Part of a small language model's weights: MLP 512 SwiGLU, vocabulary 8192.
Each number is 50 + 10 x the weight over its row's rms, rounded and kept within 0 to 99. Layers, rows and columns count from 0. The size before them is the row's rms in percent of the matrix's.

# q: layer 4 attention query, 192x192, rms 0.0637, rows 0-63, columns 0-47
# k: layer 4 attention key, 192x192, rms 0.0664, rows 0-63, columns 0-47
# v: layer 4 attention value, 192x192, rms 0.0603, rows 0-4, columns 0-47
# o: layer 4 attention output (transposed), 192x192, rms 0.0778, rows 0-4, columns 0-47
q0 089:28 45 52 54 64 60 55 53 59 32 49 50 40 53 40 43 47 61 44 52 43 54 47 47 54 58 58 51 46 38 52 53 32 51 65 44 46 54 53 37 66 48 25 48 72 52 32 56
k0 085:62 30 64 66 50 58 25 54 54 54 60 34 49 32 60 72 51 55 72 60 57 52 58 54 58 62 64 49 57 47 39 52 47 50 43 59 47 53 50 51 39 59 55 48 55 66 40 74
q1 081:64 40 46 57 74 44 41 48 56 46 57 32 37 59 45 45 44 72 57 61 27 38 40 38 51 63 58 61 51 62 50 43 50 57 53 42 56 66 45 36 46 40 37 56 52 34 49 54
k1 080:51 42 45 52 49 38 59 46 65 52 51 50 54 58 55 39 71 36 57 59 47 44 39 53 59 36 58 60 54 21 41 52 35 61 48 55 22 44 40 44 60 51 49 48 38 46 46 40
q2 076:55 36 53 48 73 57 42 48 34 50 51 48 37 58 41 58 56 54 57 53 45 57 47 44 85 45 51 60 45 55 52 53 59 58 69 50 44 33 46 25 55 53 25 57 39 56 54 72
k2 087:34 28 58 56 35 48 32 42 46 44 53 37 50 31 46 55 45 55 49 53 51 43 49 58 59 42 63 53 56 72 46 52 36 47 37 32 49 73 38 58 44 44 50 66 50 52 25 58
q3 088:50 34 49 50 37 43 37 49 43 64 56 44 52 50 45 36 66 57 38 41 58 42 47 48 64 47 32 63 53 37 50 46 56 55 50 55 38 33 54 46 41 57 24 38 46 50 54 47
k3 096:61 44 52 58 47 49 36 72 48 51 46 69 56 34 53 42 46 66 59 67 51 50 47 41 51 62 48 58 54 64 49 51 59 50 47 62 39 45 49 53 46 60 36 62 27 46 50 47
q4 081:57 42 61 40 69 38 53 48 52 49 57 37 34 32 44 52 35 44 52 53 47 50 41 44 62 52 61 49 54 63 54 54 48 44 64 37 58 45 35 48 40 44 39 58 49 58 40 58
k4 088:47 43 42 45 50 56 58 64 56 62 39 36 55 77 54 38 58 61 36 43 32 42 42 30 59 48 49 24 51 51 46 40 52 67 39 63 46 37 42 52 38 41 31 39 42 60 41 49
q5 095:30 39 58 51 36 52 51 48 55 47 66 71 41 56 49 64 31 62 38 56 36 53 59 60 39 51 44 45 47 64 60 53 50 45 58 38 48 74 52 44 50 69 39 43 38 34 43 56
k5 093:36 67 49 61 40 57 55 43 34 48 44 47 60 57 43 63 60 56 58 48 63 47 53 64 48 61 46 39 45 53 34 36 57 57 70 32 55 75 43 69 37 52 57 41 49 55 47 67
q6 100:34 57 49 43 46 55 42 56 57 68 35 59 42 46 51 31 43 52 48 47 42 47 39 47 33 38 35 62 56 42 47 78 54 73 51 60 43 64 56 60 32 37 45 49 41 35 35 55
k6 089:49 50 50 50 55 45 73 55 53 48 52 37 46 50 49 59 51 84 59 48 61 52 38 58 63 57 60 42 62 68 45 44 52 40 35 53 62 68 42 32 33 54 25 56 48 66 63 64
q7 092:57 49 47 38 64 48 39 47 64 39 44 44 36 45 67 34 63 56 51 50 46 47 55 55 47 46 41 67 63 42 52 53 46 60 57 36 28 57 57 57 54 29 56 49 53 44 74 61
k7 104:54 71 60 40 40 43 42 62 50 52 32 53 64 55 37 54 32 43 45 32 34 57 49 55 60 60 37 44 49 67 56 52 50 58 55 56 65 57 44 38 43 48 59 47 36 48 58 37
q8 092:37 40 54 62 41 46 62 61 59 50 64 50 69 41 48 32 70 65 51 62 43 51 46 58 42 48 53 62 60 48 43 41 47 58 52 49 26 44 49 53 46 39 60 52 46 54 56 44
k8 097:54 46 42 56 45 45 55 43 48 58 59 57 34 42 45 54 51 48 21 35 43 43 50 58 40 61 59 47 59 57 55 36 44 56 57 49 48 63 53 63 52 49 50 53 32 29 54 78
q9 098:65 68 41 43 66 71 40 54 54 42 48 61 48 40 54 65 43 46 50 58 57 65 50 47 48 73 53 39 56 50 24 58 49 45 57 44 58 52 33 45 57 48 51 61 47 39 43 75
k9 094:63 59 61 34 47 46 38 45 42 48 36 68 53 73 39 40 43 28 47 44 40 65 60 52 63 57 43 49 26 52 57 66 40 45 60 50 63 55 37 48 51 46 30 46 40 47 47 52
q10 096:59 53 46 40 44 42 46 43 58 51 55 62 52 46 42 48 63 64 62 52 52 48 35 46 52 32 54 57 75 56 47 47 37 65 46 45 52 67 46 49 36 45 60 38 50 28 53 41
k10 104:36 53 43 52 55 55 32 48 74 63 37 57 45 65 51 60 46 44 48 64 59 66 51 53 58 44 70 38 55 59 39 44 58 51 50 59 45 52 49 54 55 54 61 46 34 45 41 54
q11 100:44 42 55 64 54 53 40 51 58 61 82 54 46 57 54 52 56 44 48 55 36 46 67 59 41 50 73 60 48 35 40 44 54 45 40 56 56 52 41 52 78 48 57 63 60 47 44 54
k11 096:53 49 60 51 54 47 43 61 34 23 35 51 42 71 55 44 69 64 54 28 45 56 60 45 64 61 45 49 33 45 46 44 54 45 35 56 57 53 48 45 42 39 47 50 55 62 31 50
q12 091:50 48 48 40 40 43 46 48 41 55 44 37 38 50 47 46 48 68 57 51 71 51 33 42 57 51 43 52 49 41 53 47 46 54 48 43 60 55 53 45 58 51 63 33 39 76 44 40
k12 095:65 51 47 47 49 35 43 59 45 55 42 66 63 44 62 61 48 45 37 38 31 50 27 43 48 51 59 43 60 68 32 41 44 38 57 52 49 56 54 50 57 57 51 52 44 54 50 68
q13 088:55 43 41 63 68 36 49 36 50 40 59 42 58 44 48 39 32 32 54 39 44 53 51 56 49 52 49 50 56 54 50 66 61 37 50 44 44 51 47 52 49 40 46 61 47 49 52 71
k13 093:46 53 45 26 43 39 27 44 44 39 39 63 59 51 53 58 59 57 51 54 58 42 52 63 44 50 66 50 38 53 51 42 45 50 44 62 57 47 41 37 47 74 50 60 30 50 74 49
q14 095:40 62 53 37 46 69 56 47 49 53 30 56 27 55 54 59 61 45 39 55 40 62 41 45 60 50 50 27 48 55 51 41 46 56 59 52 30 40 40 29 33 55 55 44 48 35 44 37
k14 096:44 39 57 48 54 40 52 46 73 46 53 47 61 62 57 51 37 49 55 36 58 65 45 46 58 60 52 63 67 53 46 54 37 47 53 43 66 73 41 56 37 44 42 44 59 55 31 38
q15 102:59 52 36 38 53 52 37 55 42 37 40 68 43 61 43 55 51 55 56 51 37 58 62 39 37 40 42 39 36 63 48 61 61 68 43 62 51 55 37 42 38 44 60 35 47 53 61 45
k15 107:53 44 70 48 49 22 55 38 40 67 55 44 48 35 55 50 53 55 58 61 44 61 39 49 48 46 45 42 64 38 52 45 55 57 57 51 49 45 42 56 59 55 47 70 48 37 45 51
q16 098:64 48 33 55 40 43 45 67 55 49 36 57 52 37 31 34 62 61 49 45 44 36 25 52 46 55 40 46 51 45 48 58 47 62 50 48 51 24 69 42 45 33 75 52 51 45 75 55
k16 091:46 52 44 60 48 43 48 57 52 55 62 35 44 55 55 47 53 42 43 77 46 51 46 48 50 51 61 56 56 50 52 48 58 23 41 42 16 55 50 63 50 46 44 52 51 46 40 43
q17 095:47 53 64 46 49 51 44 66 36 48 39 42 54 37 63 55 39 45 66 40 60 66 55 40 43 54 47 56 57 48 49 71 50 38 36 58 61 53 55 47 47 46 47 50 43 49 38 29
k17 096:49 40 30 41 40 59 58 42 50 32 71 45 34 40 61 50 57 66 51 54 37 54 52 33 56 24 61 51 48 47 45 54 50 31 67 52 42 28 47 59 63 49 29 58 47 69 58 56
q18 095:56 28 50 56 58 47 52 53 61 45 54 57 53 49 40 54 67 52 33 50 33 54 59 50 58 70 45 60 58 50 40 47 51 34 37 59 59 65 55 51 52 64 50 34 64 45 53 51
k18 090:53 52 45 40 46 43 35 37 47 48 56 45 40 58 38 56 53 31 44 56 65 73 49 43 50 53 39 51 47 44 55 49 71 44 57 32 61 52 64 42 46 48 65 34 36 30 46 51
q19 085:43 67 45 47 59 54 54 39 54 54 52 71 46 65 56 53 46 57 33 33 57 67 72 22 41 63 23 38 59 45 53 41 44 56 54 49 55 37 58 52 53 43 61 39 35 55 57 55
k19 108:68 63 58 43 55 34 50 51 53 48 43 65 56 71 43 47 48 50 41 48 47 53 51 31 54 44 46 38 55 52 44 70 55 58 37 54 63 46 53 40 40 34 58 59 17 50 40 54
q20 090:52 55 51 47 42 39 55 51 45 35 63 24 64 73 37 46 54 35 33 45 56 58 69 42 53 47 61 47 48 31 39 44 57 38 58 50 56 47 43 52 40 51 49 45 48 49 56 46
k20 107:54 41 50 28 65 59 52 41 45 44 46 44 60 49 44 35 49 25 37 42 46 58 54 44 59 42 62 42 45 52 52 48 46 43 40 49 60 51 51 50 45 37 70 63 37 51 62 56
q21 086:60 53 53 52 48 60 57 45 54 60 39 49 60 55 29 59 62 46 47 51 35 37 28 50 56 45 31 35 34 50 56 59 63 40 49 39 54 55 50 42 61 56 40 49 40 37 34 53
k21 088:51 38 52 55 53 43 55 51 33 49 51 55 56 49 49 64 58 56 57 36 64 48 65 42 65 67 60 47 51 58 57 47 59 42 66 51 56 64 56 64 58 65 55 45 51 48 68 37
q22 097:52 46 57 44 57 57 36 54 45 59 69 33 29 58 49 36 60 46 48 61 57 41 55 41 52 52 57 65 50 61 61 53 49 59 53 51 29 38 54 54 42 30 52 62 45 45 37 54
k22 103:47 39 42 57 43 67 42 50 34 49 42 35 53 30 61 57 38 69 68 44 50 40 45 29 51 60 47 54 47 40 54 45 45 53 46 53 47 45 51 61 50 51 23 57 49 51 43 57
q23 092:46 57 67 57 31 41 49 49 42 50 46 49 64 76 58 56 49 63 42 35 35 44 66 34 28 82 50 62 53 64 55 56 59 53 40 58 59 54 55 55 49 48 56 52 49 39 53 31
k23 095:55 39 39 45 53 49 43 39 52 56 58 52 62 53 40 44 54 38 67 51 49 42 45 77 52 45 42 36 63 53 45 50 41 33 55 45 43 42 45 53 65 53 59 61 36 55 58 44
q24 087:65 45 51 59 42 44 68 51 41 47 38 63 54 44 62 48 60 64 53 51 37 44 60 34 54 53 52 58 54 48 44 34 42 52 40 44 46 74 61 55 45 53 41 47 64 69 41 29
k24 091:46 49 55 49 49 58 62 59 54 69 41 51 44 64 55 35 40 43 59 44 57 33 32 51 44 42 61 80 42 37 54 45 59 65 57 49 48 66 32 52 62 45 54 47 64 49 50 33
q25 095:46 50 44 40 59 37 50 60 52 46 61 39 57 49 48 55 50 45 44 38 44 43 39 70 37 56 42 59 42 52 59 24 34 41 55 36 76 53 60 57 62 49 58 56 57 54 55 50
k25 095:57 78 47 45 54 44 46 58 51 44 54 54 57 64 40 36 50 54 41 48 29 60 65 45 52 57 64 34 42 43 31 52 39 62 55 41 58 30 50 41 50 63 59 37 36 39 43 58
q26 102:61 67 31 29 55 57 39 51 63 40 53 42 44 61 66 34 51 57 42 55 47 54 49 42 60 51 61 60 60 48 52 64 48 41 54 43 38 64 40 64 49 41 50 55 52 58 47 37
k26 101:60 48 38 53 28 53 63 50 52 51 57 45 37 43 24 57 48 56 32 51 39 46 63 50 35 49 69 53 63 31 53 32 30 57 53 48 53 40 59 65 56 58 36 46 44 54 53 60
q27 102:30 57 58 57 38 43 54 53 43 56 46 46 69 50 58 33 45 44 67 48 44 52 40 62 65 62 45 55 60 40 52 56 63 54 65 46 45 48 40 55 60 49 37 30 50 54 52 48
k27 098:58 44 48 32 60 66 41 62 35 46 51 60 51 47 49 61 57 54 41 43 37 54 52 55 46 34 46 43 47 49 52 42 53 34 56 41 53 46 50 59 63 41 74 60 49 48 48 53
q28 098:39 50 54 52 51 42 46 27 58 30 41 70 54 63 60 51 49 35 54 52 44 54 38 47 49 57 56 47 53 52 47 54 52 35 66 68 60 50 57 32 55 44 35 66 40 44 28 45
k28 098:40 35 54 55 55 55 48 60 45 64 68 33 71 46 50 37 51 45 43 64 58 34 46 59 53 46 50 50 45 45 59 52 71 44 52 65 49 58 37 56 38 51 37 65 63 59 45 52
q29 094:35 41 51 32 45 38 46 62 42 56 68 62 40 47 53 42 59 65 20 52 47 48 48 58 66 35 62 74 37 49 39 49 32 35 50 58 52 52 58 55 61 49 62 36 58 57 62 52
k29 093:40 29 57 73 45 66 70 41 44 58 35 41 59 60 41 32 52 58 64 40 46 24 39 54 63 30 42 61 45 47 37 59 42 74 32 41 41 58 58 35 34 44 53 44 42 53 27 61
q30 099:37 48 23 71 43 58 41 53 38 60 42 38 43 47 56 43 58 49 43 39 25 45 51 51 36 49 64 30 43 45 46 61 55 47 52 56 51 60 63 54 45 59 39 40 37 50 39 53
k30 100:55 56 39 41 38 39 62 46 49 37 34 60 47 50 49 45 47 51 35 31 55 49 47 57 46 54 52 61 71 60 53 26 53 56 47 58 55 53 42 33 43 54 51 52 54 37 69 50
q31 088:45 39 40 42 58 49 48 38 45 40 60 67 55 68 40 47 47 77 35 65 40 64 49 46 58 55 66 45 50 40 42 46 45 57 54 54 48 50 52 51 57 45 42 63 41 87 59 22
k31 087:55 67 47 45 51 45 55 54 51 44 38 45 51 59 47 66 43 27 43 45 55 49 41 53 48 62 46 49 29 45 39 62 45 59 39 53 59 41 68 49 57 54 41 41 52 40 54 50
q32 079:68 65 37 62 33 44 65 63 59 57 47 34 63 61 54 48 39 63 43 57 29 34 24 41 57 59 55 41 59 65 56 28 36 55 48 53 55 46 38 42 45 55 31 58 38 50 47 42
k32 078:33 33 52 60 65 50 36 50 63 66 50 43 42 74 54 54 67 57 53 59 68 58 57 42 53 52 49 64 38 57 52 50 39 36 36 45 49 61 67 46 58 56 49 37 74 49 41 65
q33 082:67 58 50 41 39 46 35 32 61 35 36 54 59 53 39 52 46 46 59 53 52 66 61 51 47 48 48 47 43 70 57 52 59 43 35 51 63 23 59 45 44 51 59 55 16 56 59 37
k33 083:58 58 44 59 62 48 44 56 49 73 29 24 60 64 53 60 48 57 73 40 59 76 70 37 62 53 42 43 54 42 28 60 53 40 72 53 47 40 59 47 50 53 60 50 67 49 62 69
q34 074:53 51 53 56 47 50 50 55 59 42 35 44 41 43 53 44 45 39 45 38 36 36 31 46 49 48 44 54 46 62 53 41 46 54 70 53 42 33 42 40 42 39 47 46 43 34 59 47
k34 082:48 49 62 57 56 46 42 55 67 60 30 49 49 54 55 44 53 60 59 34 58 58 55 31 51 43 45 41 36 53 49 56 37 44 35 54 33 46 52 40 57 67 38 31 49 50 49 54
q35 089:50 45 49 58 60 59 48 55 39 44 60 37 39 59 56 48 45 53 35 58 46 37 42 42 28 61 66 27 30 56 48 42 47 55 71 40 49 61 52 41 64 55 30 50 55 45 42 48
k35 083:61 31 30 47 40 66 54 55 41 46 43 52 56 44 49 49 50 43 43 71 53 37 27 55 64 42 52 57 65 51 49 62 68 68 34 60 51 54 46 53 62 71 54 46 71 45 43 40
q36 090:52 49 46 57 42 50 51 53 47 32 51 55 53 56 40 33 60 46 61 42 48 52 71 68 47 58 43 61 46 49 43 33 42 27 33 49 25 57 37 56 39 48 68 50 50 35 70 45
k36 095:58 85 52 45 44 44 59 44 51 46 28 46 42 65 50 55 51 46 53 26 42 57 55 37 47 46 55 40 35 64 54 55 60 58 59 56 63 51 40 60 39 54 50 44 45 54 44 45
q37 091:39 48 51 46 62 44 50 47 67 51 54 47 35 54 58 40 39 39 42 40 52 52 47 36 64 47 50 49 54 57 56 51 46 42 36 66 53 37 30 55 50 52 51 56 47 63 53 30
k37 094:52 33 63 36 35 51 29 58 55 26 49 68 48 61 42 50 52 48 57 60 52 40 44 67 47 45 66 52 52 46 56 59 45 43 40 48 56 66 48 44 62 53 37 67 50 56 55 59
q38 101:45 50 58 53 36 36 46 52 52 54 63 49 36 49 51 65 66 53 32 52 42 55 41 55 53 59 57 36 26 65 38 64 48 42 43 45 53 42 61 32 57 52 49 48 29 51 45 56
k38 104:44 48 48 44 45 52 41 15 54 42 59 48 51 18 39 54 43 66 48 49 54 48 45 60 38 42 65 59 71 49 49 45 47 53 67 66 50 49 40 65 53 60 53 49 47 66 46 70
q39 088:53 52 40 38 43 41 40 42 55 46 39 46 32 47 51 58 54 38 45 38 50 42 43 69 42 45 42 60 51 66 56 64 64 46 57 56 47 59 52 43 48 33 73 54 29 18 55 51
k39 099:48 50 45 47 40 51 40 71 50 46 49 72 54 56 57 47 52 65 40 38 43 68 53 58 50 62 33 43 56 53 61 50 50 43 47 47 31 43 49 51 45 48 51 51 57 37 34 53
q40 088:36 41 60 47 39 45 45 50 44 64 46 56 59 67 49 67 55 46 54 61 55 48 56 46 58 52 51 43 52 32 54 56 54 29 47 53 60 47 41 53 51 51 43 40 55 57 53 27
k40 090:49 36 50 58 56 65 66 59 41 51 48 59 32 35 48 66 69 49 55 66 33 36 39 50 56 60 49 58 41 50 64 46 50 66 41 45 38 40 38 55 56 49 52 34 50 59 38 40
q41 099:62 53 46 51 53 40 42 65 61 56 40 61 41 42 57 37 64 47 43 51 33 28 38 55 46 32 61 39 66 45 38 50 46 57 33 72 28 58 65 61 45 56 41 47 74 41 54 48
k41 098:52 45 57 35 43 51 67 34 68 49 48 50 63 44 51 56 48 27 58 45 53 43 47 65 51 60 43 61 47 62 55 60 57 55 61 43 77 61 43 61 58 55 36 65 50 60 60 63
q42 100:45 69 45 61 41 54 44 54 65 73 47 45 40 65 44 57 66 59 61 66 68 38 40 59 34 45 46 46 41 58 44 68 43 45 50 56 41 58 37 55 44 59 56 56 53 37 67 51
k42 107:41 29 45 52 61 50 48 45 67 42 59 30 37 39 47 54 55 46 59 53 42 47 48 48 54 62 49 49 55 28 46 67 49 62 53 59 53 69 60 56 57 55 47 53 64 58 38 38
q43 096:67 61 47 50 61 56 49 56 37 72 67 49 53 50 46 52 62 55 47 70 51 39 55 51 42 43 50 55 42 46 51 37 42 52 50 58 60 56 53 44 38 57 65 42 62 43 62 58
k43 095:63 51 57 51 54 31 35 44 40 64 38 57 60 67 49 47 51 43 52 45 43 56 62 47 49 42 40 47 42 50 46 60 55 46 44 52 47 51 60 51 43 52 54 41 57 62 46 38
q44 099:31 66 55 65 57 50 55 47 68 61 50 39 48 53 42 57 56 37 66 34 66 38 39 41 65 58 58 38 63 55 43 57 63 43 49 50 46 35 55 66 41 52 47 37 43 57 56 37
k44 098:72 38 55 47 37 57 56 52 36 58 39 54 68 66 58 43 52 54 54 52 53 52 51 51 58 29 45 50 58 68 37 55 63 38 52 58 43 63 41 52 26 43 42 52 49 50 41 41
q45 102:53 52 37 75 53 46 51 64 62 37 47 56 51 57 66 41 48 61 56 26 39 66 62 50 43 37 57 56 63 44 47 59 43 45 49 53 42 31 61 47 44 50 40 50 60 50 47 43
k45 105:44 52 51 59 63 62 55 35 47 63 44 39 51 41 47 57 51 59 61 55 47 44 61 52 46 47 50 53 18 38 40 44 42 50 56 38 37 48 50 69 41 49 53 54 35 73 38 28
q46 093:56 45 48 47 64 54 58 34 50 55 56 64 49 51 43 45 46 44 49 26 46 34 35 56 39 47 67 52 32 54 62 62 55 55 72 62 69 44 50 54 46 56 47 60 49 56 57 54
k46 092:69 47 47 50 51 55 53 53 52 49 45 46 60 30 65 55 50 49 47 57 48 60 23 54 39 42 44 36 67 54 36 57 47 58 45 34 58 50 64 45 40 39 33 46 36 62 60 39
q47 097:36 50 64 31 49 64 55 46 51 48 48 56 55 39 60 51 49 61 48 53 45 38 60 54 59 60 71 30 35 48 42 66 37 36 49 30 54 48 54 61 38 69 60 60 56 57 36 52
k47 101:54 42 56 54 42 45 58 56 72 49 49 52 59 65 59 57 41 51 62 53 47 57 44 76 45 64 40 54 57 58 57 54 52 49 57 49 41 51 48 38 61 54 34 51 22 52 45 42
q48 083:55 33 53 59 33 64 41 50 57 55 51 45 61 37 63 33 37 42 36 46 47 53 57 43 49 53 40 50 69 59 53 44 53 27 55 63 42 46 45 67 54 49 40 48 45 61 54 56
k48 093:58 53 46 50 60 62 40 40 51 44 52 54 47 24 52 71 65 61 61 69 59 45 39 50 29 33 56 49 45 27 41 37 68 48 51 55 44 37 45 56 58 67 46 57 45 50 49 58
q49 096:40 44 49 45 49 57 42 57 46 43 59 64 46 40 52 54 48 50 59 32 46 19 45 33 51 38 46 56 42 48 75 70 61 59 48 54 37 39 51 28 52 40 37 62 64 46 32 44
k49 090:66 46 38 50 53 47 67 50 48 57 46 64 41 53 55 36 50 62 44 52 40 59 52 47 51 49 54 37 34 64 65 34 48 43 30 52 36 79 60 66 52 61 45 46 31 36 47 58
q50 095:57 57 46 51 41 55 56 51 63 45 64 56 44 46 20 52 52 49 46 43 58 56 53 62 61 45 70 45 52 66 52 56 62 62 31 45 26 42 43 60 49 46 52 32 65 57 37 45
k50 089:43 47 49 64 55 51 49 45 52 56 41 45 25 51 44 48 76 53 59 59 58 44 30 30 42 52 31 28 37 41 55 32 47 48 60 50 38 53 49 58 53 56 50 32 51 49 43 38
q51 095:60 48 48 46 57 61 47 71 49 40 50 64 62 47 31 48 49 48 48 30 51 47 54 58 40 59 69 41 43 61 41 39 37 50 36 59 55 61 40 51 44 56 61 54 38 42 80 68
k51 095:49 69 30 52 60 59 60 52 50 39 50 59 51 62 52 41 47 56 62 43 43 48 40 42 51 45 61 70 53 53 51 32 54 46 59 52 65 77 52 48 47 53 66 45 59 33 49 52
q52 093:58 56 44 44 38 43 55 51 42 50 40 37 50 59 59 45 51 56 52 34 45 44 59 47 58 62 52 36 46 55 47 25 46 32 56 43 54 39 59 39 43 45 66 49 43 53 62 59
k52 090:42 45 49 61 49 52 54 48 56 44 48 62 44 34 49 55 41 50 52 53 23 52 44 55 35 42 36 61 52 55 48 56 45 63 48 55 27 42 50 54 67 41 57 49 58 56 43 52
q53 104:39 60 39 51 51 53 56 47 42 49 30 44 57 44 57 63 34 47 46 60 33 45 47 40 42 57 45 57 45 35 58 36 46 54 50 44 43 52 66 55 49 65 37 30 42 56 32 51
k53 098:49 40 49 47 43 50 49 33 49 45 39 47 57 54 57 47 56 58 40 60 63 44 57 49 43 47 43 44 54 57 36 51 43 43 70 51 42 39 52 52 63 37 62 52 53 44 30 50
q54 096:34 52 36 55 61 60 37 48 61 48 56 47 52 55 49 57 45 56 48 55 48 51 39 44 37 53 46 54 42 62 56 65 60 44 40 61 44 41 51 38 50 53 55 40 44 48 41 41
k54 090:50 44 34 54 47 50 50 40 62 40 51 59 32 52 55 24 42 28 66 31 53 49 52 56 67 58 43 53 38 61 46 48 59 49 53 66 46 47 40 52 45 55 44 68 33 42 50 55
q55 100:40 54 53 57 48 50 53 69 63 43 56 55 43 49 48 50 67 36 70 54 57 68 45 42 69 51 43 41 34 60 60 56 40 52 36 29 63 49 50 63 56 50 50 64 65 64 78 46
k55 096:54 58 45 41 66 53 47 41 31 50 45 48 56 52 63 50 33 16 39 39 51 59 45 49 53 51 47 46 39 54 47 54 27 50 56 52 37 53 52 60 54 38 60 31 63 51 49 56
q56 095:48 43 38 51 48 67 67 58 55 38 49 60 32 59 55 48 50 51 55 41 32 42 45 42 41 38 53 39 41 36 28 51 57 54 64 56 42 47 51 43 43 50 53 43 46 45 54 55
k56 095:51 34 67 54 43 36 50 52 55 57 46 33 35 38 46 45 47 53 51 25 49 60 60 53 49 58 34 35 72 38 58 55 44 43 48 46 49 44 62 60 22 45 61 52 36 42 43 72
q57 092:48 63 64 39 42 58 51 53 64 56 55 64 57 45 48 35 35 58 38 62 50 34 52 63 60 37 68 52 37 49 38 59 50 56 45 44 55 53 34 56 36 57 57 64 59 61 45 55
k57 095:55 49 49 48 54 52 46 42 44 47 44 29 38 47 41 58 52 37 46 43 47 31 32 62 54 43 51 74 55 53 60 40 54 67 56 64 42 67 43 47 54 42 62 36 47 43 56 62
q58 090:55 57 51 48 67 66 49 31 48 65 40 51 45 59 38 52 42 44 33 60 57 61 46 39 43 43 46 38 52 46 49 41 50 49 52 45 61 52 53 45 56 50 56 67 65 45 59 57
k58 089:38 47 50 43 52 47 33 66 44 30 61 58 56 48 49 48 45 35 49 50 55 58 62 56 77 46 47 53 44 63 49 45 53 62 65 58 64 25 56 32 42 63 47 63 28 41 60 65
q59 096:50 49 62 32 50 48 38 51 46 56 56 55 53 39 45 58 37 35 64 58 25 48 58 60 45 66 60 33 25 49 49 34 45 51 52 63 53 67 46 56 57 56 55 56 67 52 56 41
k59 102:59 53 66 61 56 41 51 60 64 40 49 59 73 54 54 52 51 38 62 39 46 60 43 67 36 50 41 49 44 62 49 64 56 59 50 42 64 47 51 27 47 49 55 57 46 48 58 62
q60 090:35 49 45 43 47 59 41 33 47 51 51 61 47 35 41 56 42 48 47 64 44 64 47 57 47 48 62 59 55 46 46 39 52 51 60 52 59 44 34 64 39 46 58 55 35 57 47 64
k60 092:52 64 54 47 41 67 58 42 59 54 53 39 49 53 50 64 54 63 54 68 63 42 50 56 44 59 30 41 27 54 65 56 42 56 52 44 49 51 57 60 54 60 49 52 39 57 60 42
q61 097:46 57 46 50 48 53 54 53 50 67 39 31 46 60 61 58 48 50 44 37 62 42 37 44 51 69 62 45 44 49 31 50 59 45 51 21 50 52 41 45 66 55 39 52 55 47 40 30
k61 095:37 47 52 40 60 54 40 18 43 45 40 35 47 74 50 45 55 51 64 50 26 57 69 61 36 38 57 51 54 54 64 46 64 52 36 61 52 60 51 53 38 56 48 40 53 53 52 39
q62 093:53 60 38 65 62 45 50 35 68 55 50 53 56 45 64 60 60 48 71 57 45 52 63 69 73 54 36 45 53 37 53 41 44 60 53 55 58 55 58 43 53 55 74 70 53 60 43 41
k62 098:47 42 48 48 61 63 51 56 55 31 69 62 38 41 45 55 44 52 49 52 52 29 46 45 50 56 42 45 47 46 50 44 51 38 40 52 44 51 52 59 42 39 35 40 49 54 30 72
q63 097:39 50 48 52 59 53 48 79 58 53 50 53 52 42 81 46 41 62 37 30 71 43 47 53 50 42 45 50 62 52 48 27 41 62 52 47 50 32 28 43 50 30 43 47 60 66 47 49
k63 096:50 77 63 49 46 43 67 49 39 65 24 63 56 64 43 36 43 64 57 46 47 45 62 51 36 50 37 56 50 55 44 40 38 50 52 46 39 57 55 49 29 64 61 42 42 57 54 50
v0 108:49 50 47 44 33 42 46 44 60 44 51 68 53 48 53 49 55 49 53 44 45 39 42 52 38 35 42 64 56 36 30 62 42 30 53 39 47 64 37 56 52 45 43 36 45 50 64 40
o0 108:60 55 47 43 53 53 49 53 62 36 46 68 67 33 50 49 52 46 48 42 45 54 42 53 54 39 55 44 48 53 31 36 41 52 51 57 44 48 37 62 51 46 43 47 47 43 41 43
v1 118:61 53 35 53 53 43 39 69 55 31 39 36 78 34 49 46 60 68 33 58 43 49 53 42 39 48 37 56 54 32 59 61 41 53 44 36 53 53 32 46 35 62 50 46 48 62 51 42
o1 111:55 51 57 50 39 46 47 61 60 41 51 45 55 43 48 62 33 56 54 47 47 52 61 50 51 56 40 41 35 49 55 54 46 68 59 60 73 49 44 52 47 53 37 51 56 54 40 52
v2 110:55 55 40 30 44 53 54 53 58 65 54 59 42 53 65 35 59 69 50 53 37 50 30 43 43 37 34 42 67 52 45 33 40 59 49 47 43 46 50 69 49 47 44 43 50 69 61 42
o2 108:44 39 42 37 43 60 46 59 43 50 44 47 37 58 51 40 48 66 51 44 32 56 59 48 40 41 53 45 48 27 50 26 46 37 73 29 52 44 54 52 54 60 57 71 41 62 58 59
v3 098:44 47 63 52 69 47 39 48 69 47 57 35 56 67 36 50 54 44 40 55 48 54 50 65 45 62 42 57 38 46 54 67 50 52 36 56 35 45 60 61 50 76 38 45 59 63 59 39
o3 094:67 39 44 46 34 38 50 39 51 40 51 43 69 70 31 37 40 29 53 54 40 51 57 66 47 57 48 51 43 51 46 61 30 64 44 46 49 37 42 45 78 57 77 64 61 61 53 38
v4 112:31 49 37 60 49 60 79 49 60 43 34 46 62 55 45 51 44 39 47 42 58 56 51 35 56 58 46 65 53 71 52 44 59 63 34 45 68 47 70 51 57 37 58 50 44 55 34 62
o4 104:75 53 27 54 46 60 51 58 40 53 47 52 47 41 39 56 51 49 45 43 39 58 54 50 51 33 46 52 77 33 35 49 61 45 33 50 43 29 55 27 47 57 70 60 37 46 43 58